Each number is 50 + 10 x the weight over its row's rms, rounded and kept within 0 to 99. Layers, rows and columns count from 0. The size before them is the row's rms in percent of the matrix's.

# layer 9 attention value, 896x896, rms 0.0376, rows 0-28, columns 448-559
091:48 39 49 51 60 58 47 45 60 55 46 59 60 51 46 61 49 39 35 60 60 57 56 36 56 51 57 72 58 45 51 41 32 39 60 61 45 60 49 34 50 52 70 61 41 64 62 75 46 42 48 57 43 40 40 44 55 59 53 44 63 46 24 55 52 57 69 48 62 47 70 47 56 50 59 49 39 59 56 40 62 59 53 54 49 44 32 45 38 64 51 55 41 47 54 51 64 47 60 48 46 61 38 45 57 37 54 33 74 51 60 50
087:50 36 60 55 27 38 57 43 41 44 63 43 36 39 48 66 60 54 55 52 26 51 66 45 44 69 55 59 67 59 40 49 56 60 49 48 50 55 51 48 48 60 66 43 61 42 53 46 54 58 54 45 53 64 63 69 38 46 70 48 41 51 46 57 60 64 44 42 45 44 48 55 49 37 38 38 41 46 53 64 56 54 48 39 51 51 40 36 50 45 65 53 57 66 59 33 54 14 59 50 45 47 56 42 53 44 40 52 53 54 44 50
090:51 40 54 56 65 52 28 55 52 45 46 44 38 48 51 74 51 59 52 67 49 58 47 50 55 56 47 52 66 54 42 52 56 49 42 61 42 62 65 46 63 46 49 53 46 58 45 52 45 47 45 40 46 56 40 45 39 52 53 34 57 37 62 57 43 45 55 61 48 52 58 65 48 45 38 54 44 51 48 59 60 45 49 58 52 27 41 29 50 49 62 81 55 36 47 61 63 55 35 42 58 43 29 56 56 49 49 46 51 49 61 58
085:54 53 45 58 45 59 47 67 52 56 44 42 39 58 46 31 50 62 48 53 49 39 54 53 51 47 37 46 56 55 37 39 51 30 53 56 45 58 54 56 41 64 46 40 43 60 59 55 51 52 38 46 61 45 58 43 50 54 47 51 44 43 60 62 53 70 65 42 37 54 49 61 48 65 49 44 52 57 65 58 44 44 42 26 42 52 43 42 63 55 61 62 51 47 65 47 50 53 41 35 51 27 47 31 52 79 49 42 48 50 43 61
085:35 52 51 39 63 40 48 55 53 50 37 29 51 46 67 64 60 42 53 38 31 44 51 37 50 50 45 38 49 44 48 48 56 41 62 39 51 41 64 48 59 57 47 35 63 66 52 51 50 39 44 52 56 65 45 52 31 54 77 66 34 33 50 52 61 62 63 46 61 46 46 65 48 56 34 45 46 48 51 55 47 26 62 50 50 40 45 56 63 52 29 38 45 41 59 34 57 49 58 60 56 55 61 33 53 46 38 47 38 59 52 60
085:57 41 63 48 54 39 56 52 50 37 70 43 64 39 55 67 34 56 50 52 53 63 38 52 53 49 66 43 46 57 53 56 44 54 52 44 45 46 48 40 60 54 51 47 64 50 51 57 51 48 52 46 55 68 37 49 39 43 37 50 64 52 54 47 61 55 72 57 33 55 39 33 49 65 27 26 38 47 54 68 55 48 40 54 43 47 68 44 49 61 36 35 65 59 39 72 47 50 59 41 57 63 49 56 41 42 49 48 41 40 44 43
088:68 55 52 69 66 26 47 33 53 53 56 28 33 48 50 40 56 59 55 44 36 38 52 61 42 57 61 53 41 51 58 61 55 55 50 45 68 44 54 62 44 49 60 48 28 50 37 37 51 53 57 58 45 49 57 54 55 54 54 34 57 47 55 51 56 51 65 38 46 66 54 54 52 52 49 66 62 41 51 55 38 76 42 64 50 50 59 42 53 30 54 59 49 74 55 53 64 61 58 58 39 59 50 63 44 54 68 59 47 24 51 45
086:51 57 62 57 39 48 53 65 66 65 32 39 41 58 49 49 40 46 51 46 59 46 65 54 37 46 45 58 49 72 36 48 42 44 57 24 41 50 35 75 61 45 64 56 58 54 50 49 66 53 36 47 52 53 56 37 46 47 73 52 60 62 60 41 64 42 58 56 52 43 44 54 44 54 43 46 57 44 49 54 58 42 62 47 27 49 38 69 40 48 45 61 53 55 47 35 44 53 47 52 56 53 59 51 17 47 47 55 70 37 49 33
093:61 44 39 45 45 51 29 53 64 65 44 46 30 44 49 29 34 48 48 52 43 47 49 54 33 38 41 44 47 47 48 52 60 41 29 56 54 36 64 44 57 59 56 54 49 59 43 45 51 35 74 50 49 51 61 44 66 35 48 30 72 44 54 66 40 56 57 50 64 47 35 61 48 46 54 47 66 35 55 34 39 76 49 60 58 58 67 38 60 49 50 63 48 61 61 49 66 62 49 47 42 63 70 51 42 55 43 42 43 44 52 56
095:43 41 61 69 45 42 49 51 49 44 32 35 32 64 38 62 48 62 67 51 51 52 65 51 55 54 32 59 44 68 49 48 45 40 47 34 54 64 45 62 48 74 58 55 46 55 51 60 46 44 53 57 39 67 47 32 53 36 48 46 67 47 60 39 57 55 68 34 34 37 38 52 56 46 44 50 45 51 36 44 43 49 63 53 41 36 62 45 53 55 30 64 42 46 64 29 59 52 46 32 37 44 41 49 40 26 57 67 38 58 70 48
083:46 71 56 51 51 43 38 52 47 43 47 50 68 36 55 38 35 38 36 33 45 34 51 54 57 30 48 53 35 44 48 52 38 65 44 46 60 51 46 41 52 61 46 33 28 44 63 55 36 58 59 51 58 33 50 47 53 55 52 36 41 43 60 66 60 49 42 64 46 62 43 64 42 52 58 67 55 56 53 63 40 44 44 52 52 43 64 48 68 44 50 67 46 57 53 45 48 51 42 38 49 42 37 39 47 58 42 41 43 51 40 57
085:40 55 48 45 57 43 43 45 34 36 62 65 64 60 52 50 50 41 43 51 56 60 50 43 61 54 51 53 31 52 44 62 29 46 39 49 64 42 49 48 36 50 56 27 59 43 73 49 60 47 38 50 53 38 70 53 50 51 57 62 64 50 52 32 25 35 47 48 82 50 46 57 37 56 54 31 53 60 52 52 65 55 51 33 35 50 55 72 44 47 54 36 60 34 55 57 28 60 16 51 38 59 56 57 23 34 42 39 77 51 39 65
087:51 69 58 40 46 43 35 53 41 56 59 51 74 35 59 41 36 37 59 51 47 34 46 46 39 44 50 38 59 29 51 54 57 54 59 59 49 53 51 52 43 34 48 45 36 37 50 60 69 51 50 44 57 63 44 25 51 42 65 42 35 39 46 44 43 47 73 44 44 57 53 37 41 39 62 46 48 39 53 54 61 50 55 61 47 45 60 48 42 66 49 55 43 46 59 25 48 43 32 63 54 39 65 55 50 53 59 48 66 62 55 59
085:55 34 42 70 33 42 60 62 56 45 47 42 45 52 48 45 61 54 57 56 49 50 55 50 50 40 57 50 42 44 66 61 43 35 66 49 54 42 52 37 55 52 44 50 64 63 53 55 66 40 53 57 51 52 44 46 44 53 51 30 64 54 57 62 50 65 36 49 52 59 44 31 50 54 40 50 33 52 49 34 44 70 52 67 52 55 62 43 40 49 37 67 32 50 59 56 48 52 34 51 38 40 53 52 70 44 41 52 42 49 44 68
089:37 47 49 62 44 58 66 54 36 37 71 43 54 35 44 44 46 39 49 63 42 54 44 52 46 57 61 68 41 56 53 60 49 46 39 25 42 58 56 48 56 45 61 45 36 43 34 15 58 67 59 56 54 64 28 51 69 29 43 41 57 45 56 56 70 57 38 59 62 52 66 61 52 38 35 58 58 60 37 56 51 71 59 63 53 67 35 57 49 51 50 66 40 55 25 36 52 55 34 27 48 60 47 55 60 49 46 50 40 44 44 66
085:50 45 57 58 63 44 53 41 54 53 63 47 63 45 41 37 42 57 39 53 57 50 55 45 24 73 58 39 35 57 43 57 37 47 41 44 44 52 40 62 53 54 51 43 54 38 48 62 48 21 40 62 55 52 48 45 53 41 43 44 53 56 46 47 54 39 52 63 67 52 42 45 45 55 42 46 56 70 63 64 35 45 77 61 40 50 55 49 57 52 42 54 48 55 63 52 54 48 53 70 50 60 57 60 61 51 71 40 30 55 39 44
093:45 40 51 41 54 38 46 48 41 61 55 50 62 45 48 44 50 55 49 35 45 32 55 52 58 51 33 42 48 46 49 43 39 37 50 65 52 50 54 56 45 47 37 57 41 22 65 59 40 58 69 62 41 51 67 39 49 40 48 37 48 60 52 65 43 55 35 46 60 57 53 46 37 40 48 52 39 33 78 40 36 45 55 72 51 42 43 46 63 39 49 54 39 57 55 57 55 53 59 35 46 69 46 44 60 61 59 57 66 51 50 59
089:57 39 35 65 39 44 63 61 59 36 56 51 55 41 42 39 63 59 56 49 56 43 60 58 54 52 72 50 41 69 41 57 57 53 54 50 56 52 41 60 48 49 28 42 50 49 47 32 59 60 39 49 43 42 53 51 47 44 49 37 51 63 54 51 49 60 60 40 40 33 47 49 60 39 40 44 48 40 47 54 62 80 55 51 43 36 47 44 38 51 43 40 64 51 42 61 44 39 46 30 41 48 60 35 47 47 53 35 41 30 34 51
091:54 59 47 47 51 56 82 37 45 53 51 68 45 69 40 45 61 47 28 55 57 49 46 44 49 25 37 63 55 53 38 57 61 50 63 65 43 77 52 54 48 38 59 44 57 48 49 64 48 64 58 59 68 51 44 34 43 55 65 53 37 44 51 36 43 55 35 43 57 72 31 56 32 65 55 68 60 54 44 51 59 63 60 48 55 49 41 53 28 37 53 51 38 33 49 52 51 58 47 52 51 38 59 38 50 52 40 59 32 42 40 58
087:65 60 51 35 50 69 54 55 50 57 70 56 61 51 45 53 60 48 49 44 43 45 50 60 51 57 54 46 54 44 52 39 56 44 45 57 53 50 62 57 42 43 46 58 48 48 52 51 41 34 62 21 40 36 44 48 48 64 44 38 56 51 32 35 55 47 41 52 58 49 53 44 59 57 48 68 45 72 53 69 44 48 56 54 58 55 56 48 55 59 50 41 42 42 53 67 57 53 48 65 41 49 39 49 42 55 52 40 56 44 59 51
089:44 56 67 57 51 72 34 58 38 64 44 52 50 53 67 63 54 54 48 48 57 40 41 43 47 44 48 46 76 53 23 44 63 44 55 69 50 55 37 45 41 34 50 36 63 37 52 42 43 36 49 53 41 42 68 53 38 62 53 74 45 43 50 55 50 54 41 33 42 39 39 54 82 50 50 51 48 52 34 40 48 57 47 51 56 45 53 39 33 51 53 50 51 46 65 46 41 58 32 65 65 40 44 45 33 69 47 66 45 55 60 61
083:60 69 46 45 49 36 50 45 61 41 39 38 39 49 60 49 55 61 47 53 58 57 35 70 38 52 45 62 27 42 56 53 42 47 58 53 49 42 53 41 73 71 58 47 43 43 51 64 49 57 56 41 50 54 45 46 47 60 47 44 50 57 51 58 44 59 65 54 32 38 62 52 41 48 41 36 54 46 57 42 67 72 59 61 30 41 67 61 41 60 64 36 48 51 56 48 39 50 50 58 54 51 52 29 59 32 33 62 59 59 52 34
088:38 50 55 45 56 52 33 42 43 58 63 59 46 22 48 44 44 55 45 45 49 43 54 57 42 49 47 38 26 58 63 45 48 54 58 57 47 58 44 34 50 46 67 37 72 55 43 64 61 64 42 44 54 58 60 33 70 42 36 48 39 49 55 53 50 40 46 49 37 49 42 51 55 45 48 60 37 59 31 48 39 47 53 53 58 43 65 66 52 67 43 46 43 76 48 56 67 44 48 55 56 50 48 62 50 53 54 47 67 66 38 50
085:44 58 47 41 40 54 41 43 61 37 40 60 44 68 42 56 46 56 48 53 41 67 22 61 53 44 59 57 53 56 45 52 52 61 55 47 51 54 42 46 24 25 60 53 72 63 41 63 62 58 40 60 67 67 55 48 36 35 55 57 51 28 39 32 61 58 64 56 48 41 55 47 33 48 41 43 47 50 43 34 49 50 55 41 60 27 65 57 50 54 42 45 72 39 46 64 52 48 53 55 65 46 37 49 51 42 65 41 57 74 37 42
088:45 62 56 57 64 47 45 50 67 40 52 52 33 32 50 49 45 45 44 47 70 31 56 54 51 66 44 56 32 44 69 57 40 46 79 44 57 44 50 56 60 53 47 52 49 41 47 53 32 55 47 46 47 64 64 46 58 45 39 44 43 39 50 34 53 54 47 56 49 53 32 55 34 50 59 32 58 49 59 57 68 50 53 45 57 50 57 48 37 39 42 52 53 60 41 37 48 59 47 61 51 63 37 45 59 41 48 41 37 45 42 50
091:58 63 43 65 47 51 63 55 47 46 51 48 56 63 39 53 57 51 46 58 40 52 44 55 51 52 48 57 58 23 57 35 53 48 59 44 68 56 46 48 37 59 60 44 48 55 48 43 27 47 50 54 62 28 73 52 61 39 49 50 47 47 57 61 47 52 54 40 48 63 61 53 51 57 43 42 51 48 35 64 55 43 55 58 55 48 53 54 34 14 37 51 63 51 51 51 70 50 45 37 38 42 57 52 61 56 63 61 52 55 68 54
086:42 51 37 44 58 55 48 49 40 57 53 49 23 40 41 55 76 49 52 59 57 55 53 58 53 39 66 47 61 46 31 48 60 49 55 50 69 37 67 55 49 50 55 44 52 46 54 44 47 35 45 70 40 50 64 40 58 53 55 79 45 48 46 47 61 46 48 67 61 67 37 61 62 59 54 46 54 59 38 48 41 42 44 54 29 43 57 62 48 41 37 47 62 54 46 44 38 43 63 55 45 37 41 69 52 46 31 61 60 43 45 60
088:58 54 40 58 45 57 70 42 39 70 60 39 46 57 39 50 44 53 54 54 74 40 45 48 28 50 50 64 68 61 51 52 42 41 51 66 64 51 52 40 50 60 43 61 56 42 53 50 47 56 53 56 72 28 59 50 40 34 47 43 54 29 49 54 57 56 52 37 57 59 47 54 52 61 38 48 47 39 56 53 40 45 68 47 56 44 69 30 40 44 55 42 48 56 31 36 35 73 44 42 60 53 26 52 55 44 60 72 52 36 61 55
091:48 57 44 53 52 59 42 48 36 30 44 40 53 54 46 52 48 51 54 68 45 55 37 48 70 53 52 49 56 47 73 38 46 40 53 42 51 48 51 75 44 60 47 38 51 58 57 58 49 58 51 46 38 48 56 49 45 53 41 59 50 31 42 29 48 56 39 62 49 49 58 40 63 41 38 53 53 53 77 56 62 53 37 59 51 46 54 58 47 41 48 64 55 39 60 47 50 49 58 43 45 48 58 49 45 55 55 65 35 55 53 66